config.yaml
n_layer: 9
d_model: 64
n_head: 2
n_kv_head: 2
head_dim: 32
d_mlp: 256
vocab_size: 7944
activation: "gelu"
norm: "layernorm"
norm_place: "pre"
norm_eps: 1e-05
positions: "learned"
qk_norm: false
attn_scale: 0.177
bias: "none"
tie_embeddings: true
parallel_block: false
init: "normal"
init_std_qkv: 0.0207
init_std_o: 0.00489
init_std_up: 0.0207
init_std_down: 0.00489
optimizer: "soap_variant"
lr: 0.00764
beta1: 0.95
beta2: 0.99
weight_decay: 0.071
lr_head: 0.00935
grad_clip: 2.0
warmup_steps: 200
schedule: "wsd"
decay_fraction: 0.564
decay_shape: "linear"
final_lr_fraction: 0.0
batch_tokens: 32768
seq_len: 128
doc_mask: false
train_tokens: 141100000
steps: 4307
dataset: "wikipedia_en"
Each number is 128 + 24 x the weight over its row's rms, rounded and kept within 0 to 255. Layers, rows and columns count from 0. Numbers have three digits each. The size before them is the row's rms in percent of the matrix's.

# layer 2 attention key, 64x64, rms 0.242, rows 0-63, columns 32-63
100:094189087133137124111140135106117117116109161129124155140115152145160098185087106119109132144102
110:127126123122089175135122124137176143116133101127140161141158108081080130140085160170127143126120
091:142118137139108133106140133132171156134087130138101145126123123173080109129093123142168138141079
072:171149092113145135116109118143114139146113153147118150147176114139153121174106125108103110128106
069:142155151092126174128162080133127159147122093123132121137153145092134131133143145099113089142105
070:114145109189100129126105080115117138122165099094084102119103166160123120099154124140117133161128
078:136143148170132141130135110114122111159097159123132166106145135143093080164093109099153132172138
081:140175140127139138152124130148160106107114149176130132163135117102127141142089056116094154119145
077:144120142085145118148109144140098152162138156140154131119109149106146087103163110113112121112133
085:125142070168112117109135155130152098143095135122152127188098139126131102126096099108112142142124
093:093139103115121103116143135105103113104069160129127136137105130146124147158088146095085134174138
092:141151115174160104120083097136110088152091156104134138116102128120122137162124137096158164137128
100:160069139126112136144146151119184132118139106122108162173129115124096168129111124174140166134133
095:124118161095144134154147097152123125135160103133099088083134128154159140139170133141162128101133
081:108102115147136163134107156139116113116140131103149143147130125116109126114108089157094098127146
076:155160124157144117112103099138100063129132136109102190126111099140134152116136128100096141179136
108:110177093130176116107146159099143119099073156136108170136098131126128124165119120125151121146152
107:107143088163122135133136114109165136083096129157125172114102110120129165122093102148123131137118
087:095128142130100139164166129119126173131170118113125119136142097143133100146157121162141141120105
095:087134161115191095127095112116092110169126115100134076109131145144151124120154147088143110132109
091:155125144151101104157139171146131215123118113115179101138127098142153123153120108135124175112146
123:111120171070154126126094124139083128139143128122138094112138142140141120109156115117154116080118
097:132137146112129091101099129162128056129065143146108126089161130110136128156151123115132079110108
116:138087112149070132173120153111138136097133099106148137156117133103075126094135154181122130134116
091:144158114099144143074090145118116169132086167175136121118156135148161122158106117106120153108129
084:103147129122121162125109152106161161162130164137161176146141116157154078170135112139135123090110
077:135086140180155081125085126165142087173116102135156136121131162111124128164139147173151137116153
078:138123108136104163145150134130095125145145130073131123136120113121069106105122105111115153159091
075:152112151130112072125130138119082111161188070100111110153159140123119112105143137096122072149143
084:131130137107144115097085125128125091136074126142092099132121130135165160110088153156133134200121
076:099104087140104142074086146129113136136151135126130123112103119141168146082133093131166085095094
068:153151171152153148145141131119143186125138138115155099160142146136169131109154098140130131099134
104:115143115130165107117065129169136081142096158138119137073103110126149134149141121137164143107108
100:147121142124135137124134125097115121100087129147176109129142140081171107133127086147129122075145
094:162132137117135162129091101129137096122149132162155116113102100132151097132167123127109153117098
100:134141116123123106121151076121151143135085175114128158133089144130154141138125131127120145151097
119:141129146065150082144169122104142141132144144118115135133127135103161127138168115158116155089179
113:073139094164182114112146136116138115113139130134134169150149122136107131128093145093117139178138
103:138106158116145117162114086135141094124140114108085084120101130115101129094132146104082140171151
107:140095133114117135114156152121139141105154119150066169170126109134108146093161087094123132166131
106:139135173107158107148155096155134133125120112098111095162123128101126131099153119162168126111122
115:153097132113117136114151124115155104151178086118149136182103121089077087153130125179148097126137
112:087101139128113096156130129122108119155163080135141071134138150122180123133184118128169095132150
108:137135126127116149163151124099154124123156116119137184093111123133101103140111144151137114130132
104:140182123130062167155108127123154142159099157118131144136130108156125102141123097120114158135110
119:137114115207076151154161115132174121095136107122147128149122085118066134130127124162109139144137
115:130085121135101157152126141151160159108095128122127150112110136093156132135127151182150138116096
124:132157135128182114072157149126118091188106131150117109143124140125119122166135139097115122157134
102:135129104174116088138104170149127139143147141139157107100089157094120087106137086130121117115124
113:109109166138129126122108115131138068134153112142100122081173128129114164088180164138151136146121
130:146145175124173105103109120134093104139179144116157107086110150140144098124178121080145139099132
087:075119097109146111112121165102106158096156124106141131126084181133154107096139126152154183125106
094:113120158143165112113116144095126144132119161107125128124158127216103127109136194124113168117150
084:073112119167123173145126144128154113129149132119134093107162120151130141079119120154127121128156
138:140092152113099163178119122172123175141154075099153102105152154136118135076160131122148142072112
088:129151130106152144116120155153119102109139124086128115103079154111140126156113092118108089184108
117:148113102120086117135114179116136149089110107123153132114122137074114167102124111191134166135094
101:131156106138112104130115168093127076128107083156106120152152142152117104116155098138133146098136
100:127146137112115095091128130164103129135106143171112126120131145117140141150131128121112103108140
142:094087159127102136156115142098114139129223128121126104122156105156134118090147130140123107095131
135:130185118147133121130109111112128100132087179139126150130114140100137111152112110115106157126149
078:146114159140095130136114114148141120139171103100163106133144112132142131087121147144129148149132
116:123155146100149137124129110127131128153106146114100134096146123142124100135160102098107116142111
107:129109135127097144148161110122127145113142086094136131153133136135095126093152080131088179109101